config.toml
intermediate_size = 1536
vocab_size = 6116
bias = "all"
init_std_qkv = 0.0206
init_std_up = 0.0206
lr_mult_up = 1.29
beta2 = 0.99
lr_head = 0.00999
warmup_steps = 225
final_lr_fraction = 0.0
max_seq_len = 1024
doc_mask = false
dataset = "wikipedia_en"
Each number is 500 + 50 x the weight over its row's rms, rounded and kept within 0 to 999. Layers, rows and columns count from 0. Numbers have three digits each. The size before them is the row's rms in percent of the matrix's.

# layer 8 MLP down (transposed), 1536x384, rms 0.0467, rows 447-501, columns 0-127
092:441502501527448484515484506453511505528484531528495489448520523567513455492545551455543520425415556369554477514462449502470509507575478470524532511526457481409497554509512512443523516518491534522585479507561516585530471592546505493541527545495448515454562528518581487560433472519567438486477400498458525573499445485448476397422487512552444474542507510510498533516547504535457595508641
103:476536493498513536445463519456505419546475601510607537546453489594514467473483464473460443461507436524534546552495568459579456478469481478421505573451441541474448541460513475433507545511492527528431492475586490457418431514545435572540484533586574599555570498562476558591523449584479519513571579441511580502616518472512500532555513534459502525572504396578393412421453518477501487418422
106:431488469495515510521500461455513534481454498474520465499495410476506563518558592594483477468516537512550497536383576431462585514525485509533623472472505450484474489410522503497468453449598460519497480446480518486469517578490505572483498462503464460432521515396533512475508474434533588581467561402545473462484517488512592472493416500471541510500565531612502407422449451562560580403463
089:513521549527494512526525442550398539495535598574494539558441508541496550567456525512541511534556514447508550465462412580474467481546481478617527571531393476609459501522478527564436541470586473467476438554442497541481422459510413419528546423567495438463470514556554587476456519446427504536464461509509561451504421476390452479544452491523462473410541487544578529477523518513546513398487
114:518502529424477484538495482576486490484473445562516493493517530466518598396525509469542442659485515479551578437543522485421506456494548493508453428446490463536497508513565398506489542530575572534447511399467429497536557537519429467536447566466576468597514524436517490408563498424547443492484502455460504399554476522473600450583410578522501480546532429511584530486547453534468484523541
098:499538557532560515432530472519570436523505583492549500395574479591489518438497415463423492512464526510511540442567473483544584518502424446427531542520497489548586476456480513543518575507415503493544545539459507500599558461517558497478432502465514469438482463427481513485523417396505607504481500486477493376567439581543487485553464461579469586490489519396589509499467468496533481356519
093:466511485458495616487508487547480464434538431520512558480580535398484509486482492459514452551498534433448558564438557535426442515554481537473485453443463536637474539495561549511488486585550415544479497469469505539480505569483523474564448426529420535515492451473598524437573475529509557509544490425449441451515478468501500566571388499433558570383517590519556503502478492497602483547433
099:515505502545506519655481523433487559451548476523479511514472500485388498539515477481437463483491483509540512558537456545469516492509503517585452485415486472462390593562414491528480450588561368430564522551529504497493477491495586531496545486499622395539514448507513484506510495414442451448496535561472543595472548424497452446490503504556487418539542546529448521479431429529499471542538
095:534570435499553477400504497587539455509560450444499523568480542326518522364388558491468474475563569461523479505585455470565431412648480541603502535500504498480534555607486521471502519482509569516517466495456509459449478431410456437535539485475527469508485494538562522502453504562550500579417502537456485526495422498471501570526571549494482443536543500535508490544401484539525405517571
096:551479589503453492509448457528515541433426539502442407538520499519428511475512494541466556496449460503557497492520438568476459497535447492591409492540483573540528459565424534499520573547483545494434368553585472618594420539578420491562464492567460551520460541598507421506444371466594500414499528461484565485600530449446506557478490555455560443530504512576501464502481448576509551431528
097:549485579474464581521521503485463562423535593463396506555431532609436553455424523448497481497534489489449463447542550599556510470613525486461568493459476576501475430408440454429557599467498478536515457402504580524478515464599513468523440432515524536553420515521574526512506425529526599453555406559462451608468490431552541484420480465471455499555544487547530504452477446477532572522510
108:431522556469507427477416538495465467471504413561534521490529427429474480492499469599578484521543584570539517534405482519495544526442451542470447477411477526422509450552553540541481448495514526529483537542437525487468478570495520473505481506405522542511418484447466569558504562489470480497451524561507457465468468508607457454519543443554392564567459463490539512494558575507492579515598
105:456502543534463619527532477407469502546529491512468437472532477504498536531503452516512597553516517430452478539433456558512499516503500582462497437473521392578484466481582423359476506482450568574486514623502428463582469526604498590422482494513487466501464494475538559538508464521543452556525511486576538459555568413435546496503592576432518522550549447534602491436472455506475559583432
090:506524484614410506435491586569608469514471527531487560437585410486469416585458471464480523518591486509504480466495498490494418470535530523523521438445479538559436573494519532506558499519406455542501430501455566435501480467551545500509535442455513447416456462478482523527583449475529534520478492535473594506474528506466487425524548489348437534469427502447497488527504581445564468537508
099:458503487552545511552537447587457407643485503489545500448533451533533605402453476458510490453572548538460508455515570567599439540602384427502560529530509487596551569430497437507503511456501439405409549452551513539435580483546563511509545396455542495480504526547521547459477410504506476478540506544467559507423488495531485510428479471495502437436553480517480558499459495516513524449368
095:516577517434517552516556407446446514499493399562591562496537467559599551500565483572487509523527460458478499459517438474457510440412597451453581418421505489518529579522604479351449444532412473580471540559460479521525562455542559549522423468495444632586498450521575538457422612460470406514461443553557520480416537481497580530440444476448551491516533518484557483526620452522454518417435
102:458540538445496416486458477565568459497465560480525538511556537495442549599517478521595451604478582494544569542496602567490504525560497504512480531447459537461496526438529399574460518424512560452448400393475418501434462493553511535596534489532490548445477523471451417442512489518580504557522515474483537462559481501517473436505584490441548443517624449527435580555493548474483388459499
110:484556452479448515477555542465467535486552539521535546543510566543563403468477570577441534482483444514463558512499544519484520505435544471423449543522587472424523534378532544438477503526481442495529427473480541458485526464425551511474456579483535526515557540577500405530477516581516470514519524480561576551481469439495503515566537593440459448529463574463548430510420526531507520430434
117:519429459545478575431582531609542434493497471470465551496512574430461543541453381554519489474548405394601540508525488566513530402465620405523465482423486533429534440451434496520543553510539491510456504480461450495518519520444535502519490489573478502480480560495466537500481450465477495565469540472518520433550431501420529410519484533520554404558494544532532483451436503514529513415497
105:542549451436561626532510479450524430513490528464494412424570539475552491448539422516619461434516416504540497469587536532541459432479544480407430417506495445475554507515509506474496481531474515363482522521459504547516482530493388553556462591523445464622467422576565520435557547501504481518451561609533500530551442590470569429593507515549512626478524406477523517460570466542604560538452
108:487479432466487504546466471519567496552553485460538578501511456521436559426535522475527507446532465486484526491412542474548523509485478441513505473491559478428511405373544531520524590458580575578510502485456461496421497506493454498520492593513446497455546404552474553517544502446558525508452519469531541363472451588540484463461549423475551446510494513531523531499535473518495522424483
105:527521488544453486542475476521522570530529513407485522460422488512465556440434458446458573511474501493460574514581502459529505478494551430466555512442523487523485489570432628487495569423531448457439485571407652410565495568428535587468491439477543479523488561459537493507516476511512368426491418538469554434470617448503505472510564515529507511563494555496555508629447505458475553454474
105:522546577482484505410457549433495442589488573482497517501516502523556577478630520525480556492445514488505471563518550535446607509518562484512501461471435449458498521488508604370418486638569521532419524512550500534548536413517517461497434492581502547574466437577551550474422559451482457542491534416441612379519473530480497445483525465519510488437459516462566534498469523470432436479491
108:588544532568479534449482510541438532445582353481538450497460438461463465485494460483473564471457536394446416514435518468450558529529467497458523464483546470522398481533481481625489475493595548440533536487457554504515469562503444479459452400418440528529459525476439524490457465582516471540429404569539531506486509498535563474522565488471439500589595538494533434465464522511596546363467
102:504422437496402449532513546494472456451594542602499476508475499556456508577527446574461520493595508499517435549447433457568544501478529497534468505481495450483499558526538422567472492491507546468500518474515409578539525492511521508515480542498454493506449537475527541501442468556602510502529439439454531513435562595491450443435573545514493499405489414531486478523523496458602509503548
096:506612539423470492490611499550534495402524549498518596566597545452443515471516533595494519466540441577482437584576434468462548552613517518469506571472537550549491521510570507450546570514453496578478426560512513481445504498462448431578504456490412452449540505453461510496554458438535494537548527533521453521523478464509521493453442465498500457438518542501523516413512488497518557373542
096:546480554532582471488538433537490467478580550524504460498619531474562489497496436551542570420478555601403454526441508503540584565483514570494477560423463544551504470587420593520522484506545546550459498497547564482523513472561557566471434557468455465506463520464504478492521391535497440567523414501360575482562530495390572458520559568514485526442512552442546476500490495537465455521418
100:475568523417464590429466520552577485496462484520596546492476454490554416549488494621553516490424516493435480485485572492503443487428563495532516573415447533441557412558581526491565474496461490547559496513435416430504606486564577492504514538505474604437551424485575520568569480547481506493508467440449451443517496513465526478581541508487621549566414512446543461498470527538391545487553
089:477598515415491453495562545565467573481513405464474527522475422506528522490457589498426477485503578470492471439540491430525389542516437467459460561467506531428511526480441511467495520458539446528471574601548498484421482450453501500553402484526569477558485495491534471451515505515477520521472456511566507552576454523505532512616554489527554529529416507544449430502490479513505468503419
103:489569554464513575565473585493570499541465534590546574452460485512539571540502363483572397501455493542455503462545455438543504508492548506492518501543489592476490483544605549521535512536440553487433422524554462557564485523557476541552441537429584522432573519477549514513560540390451497602421457463581566467575559515554486482529492502482529584539582499493533417512453497524472511476376
094:471526555456491568505511462440579487475518494552451484516527554475497566583410516580474524651387501402506434570548358612379493515407432492473494532495544471544553558405532417424463525505577496481494502445473548471400435562502510500478532516565404503621408552486550497504450411478465541509472463504471587555448442400493543500509522459587545423511546499477451500526534494531479488486479
106:567501498578485489532499431505575519552538498534507488483541444564513473469431525524523542503414507471377455523543531463515516522523499533564501475519610470596522507501396438497459524528506475527485411522527544400540486466484425490575502573424455488561511602536428617461474521505541494580465453485500477513573530523492449487472463484519577467522556467537626441530493550512491609494461
107:474460545465527533505501464516491417495506555527402536546487541460514552429423495496523507384500423470508423557532556502562524457517522434532511558412466476539463482499583530400602535511561535594531528660532401531569445424528531560560552517527612543549377529485473555617503546514536568452490533558497463513524538544557457497535528457501449482484432530426524527458509422476543433530509
090:500463515494520503504430444469411520498605491513561572446520537589545573467540364531411536497508488543541451519549517449464539455430500431413565462528500406530443492448479478463483485594517481504546505458483504475530534509596539466437521441513505580480547491462502505524474549552503474582513458432532535523481463513503516498482504504518576513593404607449522384598459462404386512453410
094:508537425422567448496545576529503471547465499563476420508513525415533518552496589572527470509554503498510448504470511552475477455550457501563488525644523454532543603450554564478541358448474540491475524431460479466501530455533536502490471520590557488413389503532393514549449518491471462554494491535507404466425560598530474594364412455476511488521546448532524472493459482420494551445421
100:581501455487557486515485490494651523538534465508433443501591529492520468509436505500528407511406429475459540553505524458442557550486581550584433547485621450450585482411523492529522506467487545501455453478514490561568531482496405466488520568512447566437522571539434460490516472498451529494484444488447486420485561488530512501424500474454502470481522448505491478481529554498521542432524
093:551483467508510533594439464538529502538478457457510494526463564491480534495443476527597544475347402515409487507468555470528531525496483489550537475578424505486535478554460473584601520571491532541558523499488487461502492600418491428479480462498532429556523531506516474540502474562466530424449512478511464458459516524497392459501491523590474442570535482521504521504468434493538510493510
112:560582532496523540465417512484504557444550469452554493461423536455509506474550507476475562507492510483538564469572429470615578583502478428480534455462484493580465471516516503510471466507506499495423543539544494522466430474485548457564495463539481500515493512506538458469483545438515551557501555538577498493467483419500491554541444639528520490436539454543503527433480551491488522501618
104:503442498485539526469577604457478508525524574423577448538556466570517537484492492520526473499446639512454471521499480451539489462457511477489518514541553512467505377551533527521558509421468553501503539487439580549578568458496514490551501531496419411441489367410560415508533480542530532517543454460438483383444502480552455479560466517480488442539605514487481524527336517484477514481495
088:597500495461483511516472607491537474473488462409433557510518480575469480435488579481467431499503533482491481447513498565484540446461536453554512484533441479540512440520471473423464389395498546467451435536651486440484515473435434544530456506601467518446489463472641562510484487572541549495478381541502402545493499491547420556490559523582553546549554514524542458516526511543482569435541
102:509504394551512539518504426478480499469378564542564548508510474450542494528529452533441427516506543443540512517419584516521593457450513455474542519476461448589518530446488461530517609489517508508563565470483413408365525439529470477409543536654500492466499448435542526504550509418537510569492483459458558533456518496432501454498417497478498518523502494496512504450488418521493491500559
104:489390495507474563490515516406502516510512473546511456466452518496585440467568450485460615508506531514486561537488485531489521484491500437437509455547580542449572530497586536522527479456465536495548504514446418517482586471514613536430448498458489491469389533432523589563448485541591476549487502510495465493461509468541435464546606501550456480472488516522464496528438535520375523492618
085:465534432482449548516418476524580555511494555472530549567455494493527631509503503530483457464562511492480449506473538488547487465502540489509514512543513547564500525463541616481618562456539529428491450527485524545504552500365514565520517544446638483405446512463416603448555435541534434517502524511471534407509496483477510427527530460561505430550513586525507524404519502490539483516559
106:534528483535557418447508460489555551561539552438433428448544523468509533528549497554478455545498428539588532500532568594453514504450479500576460394485560551489509537536530557504576563478506521411488529468557506468440515496480453538512595460474524589547481487432513536501452421459406472492506501521501502516453464478475504488441428425468427464477541516563480567516489308477540520539533
092:482370473513512468501397486426530546511508555410490505445491461550529487470508472534522489481501446494558435489519468506600488515457641549485496439524607534514524514443465595433514525501478537472522449408500516543465532495486549484563509554506498563534421489468505545451512404508499548438471468619526508454490509589483433428500471466506533524489501651458589437557567451578515529495451
102:520456476498496429430514444410526548419556376506532437569470443516417491524496528464514500420534516499542538643551492517438470565513492502454469599480557478467468480481492496521471541515520459442470409438556492474503521509505504517523497567497505549475438517462500551511518454576536367509591604520477499462456631410474410470491574487517487436577455472530434512553499488518560455528533
097:482584493536561490545505561462468521378517524531536463496478516593477515616410513513533508541493444556482568556511502545444471540516526494499517385472434603603499466514408472496479485471512447507605562512460471555451500470541573447431498548505511502545488622465396460440407528453437544557537510470548515560495523515483611465496512488494511530570484526589650628527539420553522439507472
097:486550507477459552505541452456543475521440504572565487531497565417553469450458464529566474495519546603487577491621551551547496531542465448528536483434574529540541585484591528517491555488517524553540462477488430440439569545475407427439526431469533453458489446474520494502478400476584486532541585462498443457544571513500437444476562474504452519468525452445480496560515530484476531422529
102:494521492551584504430497523493517524532523514599541490527557439579525531463555628463394453455535546437444547495591489421552536457433377455481358514521513557408453530571448405472450463481466451577450437572538431553546604480458476491601460545469480406429483489535551557462521509500533452475495428514400544561529542479516592547519545503559597503470452541514500445432483525511423478491504
092:507554562475538542460482505471513572488453515459491483547448458462532550462508492461449544462530472543567480461515517465542508401492436462436518504516540510402502510494601509634500490525566484580552542564486555484453473457491472474561590560515462523522538674612546605446521513555473537600407490536503515601444506553551418462506518517409482594550483464412438518511408501519412538492511
108:525518559509485548496425538545565474455502532566515463510490488472489551515543492559585541531451535527519526441446463458520491473517516479581446487528474482542485437545475484458513477555523504473496473507472498513507476509522506519493432535506484479474479519502517520570445475529525522475455469502520522511562503506492582514522500513485494488499491519552411536597576425518453472453560
093:536528487489501523435515570476511478518461467463433494518409416521518407539575477527548597539548475472486506519551561473444541464464474528557442491470451397425550531474452549476481445523519491609408459507446498491519528578496487499475520605459502508498604457483583546566491475534496524593459440491494529460537534472483564457475447588562491464469366556490604503489518536557471475479532
108:561507427459360519520548488613472609467490415559562403602626568529464423468448464446480485468450488538570460516486426486534508533434464457465523449484417498567499496491534510501448512501613516571521449469549510538526548560455550489523531573545601414464521526530404527495522471498580507443506582454563537517468451504532564544543506497550492482505485480513488529526537488517560610469577
106:499540490575496494461534473515528454440476448530518489511494573576582502525366500521526473517508423478402547585526591520549479545493529522532480494555517620528578495555403526457523589480540442464437378566547469459463543507484473460440443571486419416478464530538412461529464564587561550511564464532554450482601525490498536497459496566464514494468528492446463501524479451401516588478498
109:530471537549557499489553424429486526412529407466483502483438469503473594515601569499515518419540572390487533423480434548465543463445406430544509447527543558665406532515430469542504474531540492585493525497482484443441463439475527557553652502502473428464454448466560574519549526458545539510398490506579576576476416483423440451510550440578530524453537614493565470536502553494485558435531
# layer 8 MLP up, 1536x384, rms 0.059, rows 448-501, columns 0-127
099:529550629472491474467467544531541495440554492507504504498544472550441481469427476479546466508443520457548476515489419599525532481545549509558500461545461437503536431513478533469545495516591473491529454474499470461548632522518581432465552524481459364490499508459575527640516482457478493404572526542580484518575489534505503435478463530641504547437446519524481462539562538522414464586504
104:450555507444530529492527547428501444442469512461522418478450491530450487502552495497546584478548564374543452534552555415495507390494422422468517467552513487449445463517378464483600460462508535537508541490555393450505447461489517472486514585500533526602495498508536466586455458627514528503484538504464500427497544538435478496427495481562599570502539576414561470469467486477546463548524
101:506521569389558481477474462446511510473466558594425550511594503499439455529542430475524563543551439552475530459554536486448532507547462573498583577601468467538491548536538422567599538513553429553523534342486454547534519377470460474452373498517576435541400545542496493513501499479492493396587526546465509487576415527494476500409340535376435523471529459510470463530475466572494525476505
102:455499547584543501471515415582459472543506546542408473530474529531532523416530495466543483514398507516488572431526425508483486532455454505493456531585424501515538441452542548580484574409537484488508474458503501586553521485502547559442435465587504567461409518516486450467513365492513449492449552499494529608496482518523396508371390490427535491486543447398375495473548448492465513491517
105:536586566525501480529556457491437401445443546491490466389535425557544517450496468484557509511493450593551467525534526465528601457532561474571438523506510524461388491604507574420456438468442500459439562572456456510591480512553497561430475514552425456583427506457460519530562445487461437433500494641551466499465552453480481507536546568510458480512500482561534539456421456524463430534550
094:490584449526533451545436556554404570484467526609351525611468468541469523558477480550430462443432500550574480488562532478517489465537511500445539543528377464505520459606495490504555537443574492427520590423438537492475474451604468498480449499497529461566490529501499487444474528504525433540504484490521472461499524547514535444455472603387495496478493471524503510450545462463543551499508
098:513463553536577448523476478482601426455533513542464474508640459436527519556458604503525487514527515518628534519515531412527448440534426488478520479559559478453451501463555380528566526468508456541486527407504531469487559489471499518488430555378553544567442471510491504453528466471445488463504515572451442525552493511583404546455429593405422465458517549480553430525446501460431546508448
093:505428543477510626555523495406462484503574524578485447455547453625374568527573456522478415499514485522558540475537434514430574526486589545469474548560555529521472521445514444575473462474533435480516439460515398467409466579486496549422446492600492494497502447551527506548450489551507514511593544512437453564484505625467518566481473482488520484520523550484467603471595459511465493482484
096:518449478463469482506530511566560463467519535521456544541488557441519525414514567593562477531498485562483568406472516453531530421546546553557559548523547464473544427456541530495489465493445517517475557510445467447539510515521482440472455476544401468492568467572551414455560424452535395429456541433590478462534549521504455427429464496538541550462460441484432461604465541388470465457507
096:592493478494487531471536401479509450520420479445536375531439420528523461527461493542463530514556536593457465499609518482549503495449597565612455475574481421423486560465558536540494446465513481448556572461468459528428510420419445463373496523468445512584491425503437502533513506535505468485486487483518554456537411584590519440471461421504479544437549484486517427527545461469510504533434
103:500482434484460558527577500582494415530538521586468504578435484552442451485528435487563428549540510513525616478561531612506538551524520555515412574434491503500545484568491590475505566475422467521473409465526491483479527402444447413518497419475496439418429552592464433528559498485465441512453508422484478496514505577335515529492577454535531443514510555421456562502534519497556532590523
099:580452461406534487509551528491499465644466529540519496620427411515489606412483571399548523451466470512526510477478499493430533482472563514581522501467539517432427447569466520660423604547486440506522535485491530473450579464445535510474607564491521447552513543541570525551507381513536515501450478481506463485606523512510451544462487442528519514546498534482441423481524548536445559507546
100:553483515489455507553594502429440485490453426485466515625504551616588418519551534489541407516480440411554449594452469485513494497469533502522433424573467472524492445547582465539566494468509498434478522554478490507522436532544531550404498532414589547547427462538453485553469503491434526574512533542518527496522523505496447549451548506531603492577553497523530502489508432528436516554430
102:543523555453457500553495507519503565363444523430520518494507511467468453586497465548565555479472473486523566446484413508428499503491481541599451521434483539490468489496495390518524448565485535536456461528466407443513577444578444471468451571593509458588529462437468409555442450467508558445607553420585462498562511546482510506551569499560521505475475580432449492546501436450409422446484
101:524591584463482572422503511425572489458541389520468451444528493422516501406526504517623499489473436473517513526490491425522533456586476520490429539489501491513458502527502530470581464448488535456535509447453421434512546465564495408495475572520576476518521389520497434497527499515525558569496555493454498558527473549485464525481547367506468480521413515466440568494430534446401509492525
104:567506465515578488395420470452511456427470444596487567555560489485547511539513646591518505530487403585545523564504521441493506508482423561497536506541497449521510476586571443431569514461561447499486554524493468474447609489491516480525460522450571422567442574472450552538499548514437518526454488540485484466447408453461503566526530535477591445462547505408569539549404559566537476556542
121:510470565559425471509489424409519463394463458486521542489516480526447471527526529463477541598506574465517530455453480496555503459454561502464504494462423474529494472521508540420493421405492483462567475553502471508515510520496530460501513419518522525444451461475531394457640458546458495556529623534589465531557404568519481452558487386536535469571522525509514437510425533535528458496473
110:492630468471495493446604437473477471457542526429539485500543536431475432668501510495530549588600422496553530494554513537584521472571461501485426520528449536484483424431444571496528495447507532455589438478489421515471539441518510466423446606496571571482508574486458504470536543419557617471534537472433479508570445498574636427507449425494534501517487570533520478430520457462403440510501
098:589469555484502577464575297553467500480386492471475542458609507464552505486502526529511577416441465430477467598541423507627564468498531480529495483463517489520498479595599510482505431454514539382490583490424431485436575461521469433497484543497480439579550479498509514520529484514438550503427497418565567512537543542503548512422540516448426495453392463442539547517467537430471523434559
098:566506542524602533472476518513459581348479498509437454530509438483436369473505546619449470476485448494502555584561457522505465527487548503461445548500582456504531524552522451519597524545518573561526500560510448644478468493478450453435549436592506508608476496522557467547548511522381485477498435498541480554533426488416523533447456495514548508529451460410490534457524517452471500455540
108:424555532414500520439434461430534501564358496551432493584452497519441514535507454369506562558501563553508448513510450476481465489479570517538474599543519383549460512466423519515476446491510473508540532458484395449452487412559544522528462543422501528489476587421508531502461555491514429510526467507511560555484462502500455361548503451535542559530484659390557432545576573486448478550521
103:459492545459580436496437497452474499479569580462433547525471472492466511537482559527465444570486425473530508531496567471514386415398488529437550624542526488505513494562603446433475602472493522460425456484439510545588480474547443444506357529476488421593457512511456491614491493461538587550500525524531481573560448456577378545463519560546512509494559582485464503493536520465548428535462
103:549492495572550534523512593540575531466523494472487460536534461486469461468451509499545504454494472468606568421584518520458547486489507443463560516537469446452424469598521533519521556429465481509548566479396535486531445492426451491451406563521550457508463488516481520491446541536524443561454525467523447481525443567466422529503447429411424569407414529530545494550474496462543545479528
099:608547536565569544577523467492535481598521567492478494443461454434505581447575578526435546560444560509561519495538514509482409440517504454479450592583459405406505513491531498488406623583495473454480549468450412509505507470459487449490502541513508341465512436429483536505462381440439450519500507519519469574487488502505476512550536424474585607559462572512411537430519479550509484549523
095:515515463469535533507420417450541457585514570557431551570442507585517527520479574535435467557500557476550474401480502576555486550516515532478457492612510443482521539455405522578473421410572441439474481520477445534536528538531518462479423537561488435577463440453626543472444497485472422501522535514502500568558439478459510591539484548489514550510389523524416534635510426512458524552413
105:538583501502428545464459527430499445471437512561490614540534531470467500592503462454540441566507439441523528575515485571502356443514533483530461510463457483498480568502535417418506584539419465433524494528479420530466523521448458489517420525505529507462471439547552435555479526531471516362443592475613498492525453550515449506558538524566632490561564485559435575491464426471490517457513
102:490472494474507462492553375507507479471452570549396448548468413590503515536479451474594464527459482513597489516526484455583527538474484497516505552487467558487581526614558485442363495520493548520509586522496447525554457508466453511425517451546473513583374523528426499516515550486469502485416590530525428491519547509478529466499505541480589600471441634402487492558536446536565441579434
092:565478469494565487536476496517551518566502496523462495525504495537461521520527602590500531524438472453531514522427471540455535473432579425582497580485459472581467464553505501483490549527542314519520535537482543465432536461471457564467496528455440508531449494602439543399464473461444502541425522427552478580456519509489493603443563484504408485540513449460436504457627536498484538407519
104:482514637532562494550418522508519459496504459499453568429511535438476548519499445554573490577493524461482530585434449459550542398473454510571436585437459551474506420544484557414566465462357478500510456450393523454521606469500538460511398497510470515451524474480446436508550482499470561449545484501414449567518555517484526528544458522596423607443403535495478561517556472476472422477506
101:453555590586417472558429506508466442498520494442469472471525446614517546533540505380446499499465604552539508468551555541484507463467457547543585422520570546515472482572503571527477504546472488534482499403506412494489496467538438514456437574451528532547499479549526457599455484543524397424529464549592500505472495545526495437511463494542444574492485486512383535550536494511511490478499
102:556519553568575538425462408524554488458470478478437458525437382450479433483494542573493518460498516506460532437543589594614461506515510527576520549504543482541372538512485579506441501580502521421552554496474388494502552498520469541564603492471504494504496441549513499482513470533475479383537553473592461495508395566516414479370445536521509544432611457463420433592477539570496509495436
104:503494486456535497452465557572543500384424525471494468498376461614472454579488458497438473529511483460519527496456445475605524503454518523550461498506529523462491453530453456530466553415397434558497507405465517486479454479510422367455456532547503558489428493497487492505495410471620541518503552446449512614455494505490429558523422426479574479529461592512525511461562484399512484428582
094:449507562561605540557481484535539526502545451544484432505475404501442485559524520522467476424472620535531592598528484518464482555489401427521444523576509560505469464628476461498449441432565492474586480523514535569487580463533494656470534522493484528568536521500462528548523556479559457520511550478523500562515578456520496518505462444441563501497654439480579530450561507524446511493550
095:469557481569556455541544546532442384512508618522485534475554450553498537439549452426498518515419498572454557504554411524532461469515464457624428480383439475470502482559391499575452540543584441519476588517389509487474457536470429485403571511407428496592482400446620492498496408447464471433497557482523553603594377429499532454555546532536433555463405535457468539432480452513506447508640
105:594566455506523531438508502391492475557420612510494472422531464486457513599548481558535527437516518501501503539533492517480483466481487473533445502560453482455512550417393542504593546440545500498469497468472535555473546499504467328543513581386488524565490429455474436476526406529466509485447591467542571575580426484553506540454450492486495573502546506533431564408532533548359469498532
097:415463541464512518514460474529539456551506565494528476496503469584442571573541482547429492429462523495503528457624508447354514458510494531545502497506488534467477488442490406498451510521438540409522467445523456485498483557511486552516490547514466495536436490461498503523484499513488611469491441463624498534643521496516516584568428466514544623505512615464448415466476497595488413484477
096:492511565459492557500502528438538571421529480555486424499588481475437505507496585503475560434525584574476549464572585458477493486539533366516519490532533469550462479520464431505551543435428376535505439461450474510487609544483511394494562443511494519552462493477466514457543441473573483605547504525533476454402372416498471430529466502506501433429454479505525470523509451525498411494537
101:510531519417497544547526483427505475484541460565514462526520452553542536506444540457517505500541459471541454491535487552478425547485566461513488524431448380555507461589422550452430446540468426469470451452437555491490478485528492508465554492441525564396375492454492426455539537456472553475523467584583482551507469536489453488494507443604521483476441507539469591416531458480569533503565
092:474473404469475483491541424509543506510536443533483480456545529409500581518468575548528469534492442520505458568479460421577489413602511461487581542612509530567424506550481421479405475510492544511578509449525581457521397530498506551510517517493496440499522585582473407498502487540439486465551553511460467491470550544510544444435481389416449493568558615522478462482493437507527436538546
112:483535477507595550523536416565488512491492491542454496469490428552519568569488501441478446514462467563505521447575487484457559564462609558611496493431507626487500430492371543478460452593423525503584416467450521473523471477459396478523539488483466463517504493397528450503475490560451503589457455496608515448544475464384522400489415462488492470375464508473543508522545529516547498520530
090:495482494502551477544584498491595586408543605556381572501499487522452546507522487492485446560507506541514485450508506529524550506518503491519516394580443470504517571510524570397545418507532512553509479480412468518557489502454454441473526495537480450410410446471560564465486484429576505556461455506504372501460487546527461504431339443575493455558563534483475519545493509421613595354510
090:509468642468523514471500410423444381490489526541473484548449497480541443549447540533511406498504487535548542519545499482480477544478462465535376448558482482581427584494453488479438528507507473495451520421402496526472549480627437433451451468417537603546467513450467468488507550450563503515369464496550419517509519510566463582442535489525495508526487458464369578516533487590577483480533
109:542551572501558569589550502571449494535552435522513463504483464440553539461485469514475454465473542512495520558454504464502524446520596524496455665548450539508476438493492472534466506539509453486557460502456546500542466472474530475468452543561485507452512478407450445552485484495506477497553394461564492503565452475523431558566577476489493486445508649454508455436555477415430554536544
091:470532580487474485503495425538397524524559507546474486574513465497490423551490575436436479577544579493508486433488418563448476477481564490569455484458432464464432516536497540549630511476502350486596411499511446560593654440589461471458378627452513481473488500464431542466512493591448512478464534610394448516572566442484499439457510486532473509529501487498465547487552493508554542541469
095:466548474410460397497528551556466478516547591494446492582537384461511506475463503427569592438624551405482542487496572533447468453442598505543540466484465454600414552572418584435462552385440496556576518474522515462421438470525469437457505555445475498438451563443526548532455447561477440491516492547560459560543519511484448515536365448434511601468412491551543477561456506414550536329519
104:449400551434588502614456418508434464511476472454496432504458485457352486604451572444489553557624561492465495569540486581536407518535505428543546492603537502592471438480491521543522479457497366399558557568458493520517455452477561521497531570453480562473480534503447509503531473554511466531395536480578513611506493574497433553477431503575477543466490574412355474434438503497502565536436
098:509502540372531440536465458458558464424499493456487415504510399578559542477489494474495482480398509533506479535530551534462446517488591537467524509541522490534486520551524533499532492468463341573530464512501472522485534507430482529496527516502541471418402500553596531508559325437502469495471517536547567453549442523536443508461514413530540527514489433537543481457523514510504480534540
091:531504517536503438587512466518540454472471346504455492476478432461504457423491542522463500454606520530503534551434387400496495474494450566481464453551518466528414465495442458559426443550536521567482551561403530490520465477588558499434548509413522463509503438517461507572514414510421466499554514537575498576525490530516546430448456532427573543442547490513499519522490519538547440539515
102:553478597486563542491533389473499393440462454502520510485536406523542490448540484503504475411552553576483575486496436426479445523526452470532437385551514439491447435512473493542475525534478567418548599502488415467531610436553477552508535530500453454527482436498442474566511542509470483562480457475518580494478556568574340400495531433500572570485439532530469560488470513539467423495567
098:588539431515523488648478546533434500546511526553469493533461481531595416545514497576511443551469455607536476449514511542555465470469521521588469468552622514544424445460434458482456496558479398523597680557447478532423487551547417470506489530505525541522512530583504490465440501412486522547497548476491469540495496499484463566492494455564504537496514472490395421515438429481460509517516
096:454535530425600520458493512418498505467464503463409428525444493555456425419549519525435573530582514552491451572570498455521487476492452409464574496523456579555478501508394486476464424528524494510523483522489498478530429387421563474507556591507486463555484474504476388541544433577566493540501455587502579473459486471537513554542444436494492532485444527514503452493505534402553501530506
101:507423579483486500526435517414424485446464529567389421499561502465446516560489423526457498542518379401554391516515455504495497456549517541502583541413543463524531514600469501461531479436497527500529489473421430519438411460456488541524465533510437459502514504575492420446482473511564583534577529414454525415561498551410466508397522553392584472470536515482519481571447532515563560431474
100:564512538532427639578476504528432477503400528622498512494457483451519492478568512491449564392519586518580500492480482526500518507466560529598588507532446527468472475457517475575483530556466439395428481456465459495466453459529509487490487497528421453476563519405494527513539444603465425477472511432501486490504496517519440479465416422473495456411403436575501473521404457445603525553524
106:509511517479525556625495418499522414480482530499479433546509454406477506478586514568435483553537504549499538530537440498459469600418551466570325475447370455528513521512564454459485550555523498337504604431516410459447444530507508492443481607500467446584512513532420500534529534500464516505521531500460520519601491515503528598483599487486493530493430504483564571518549410511480404515542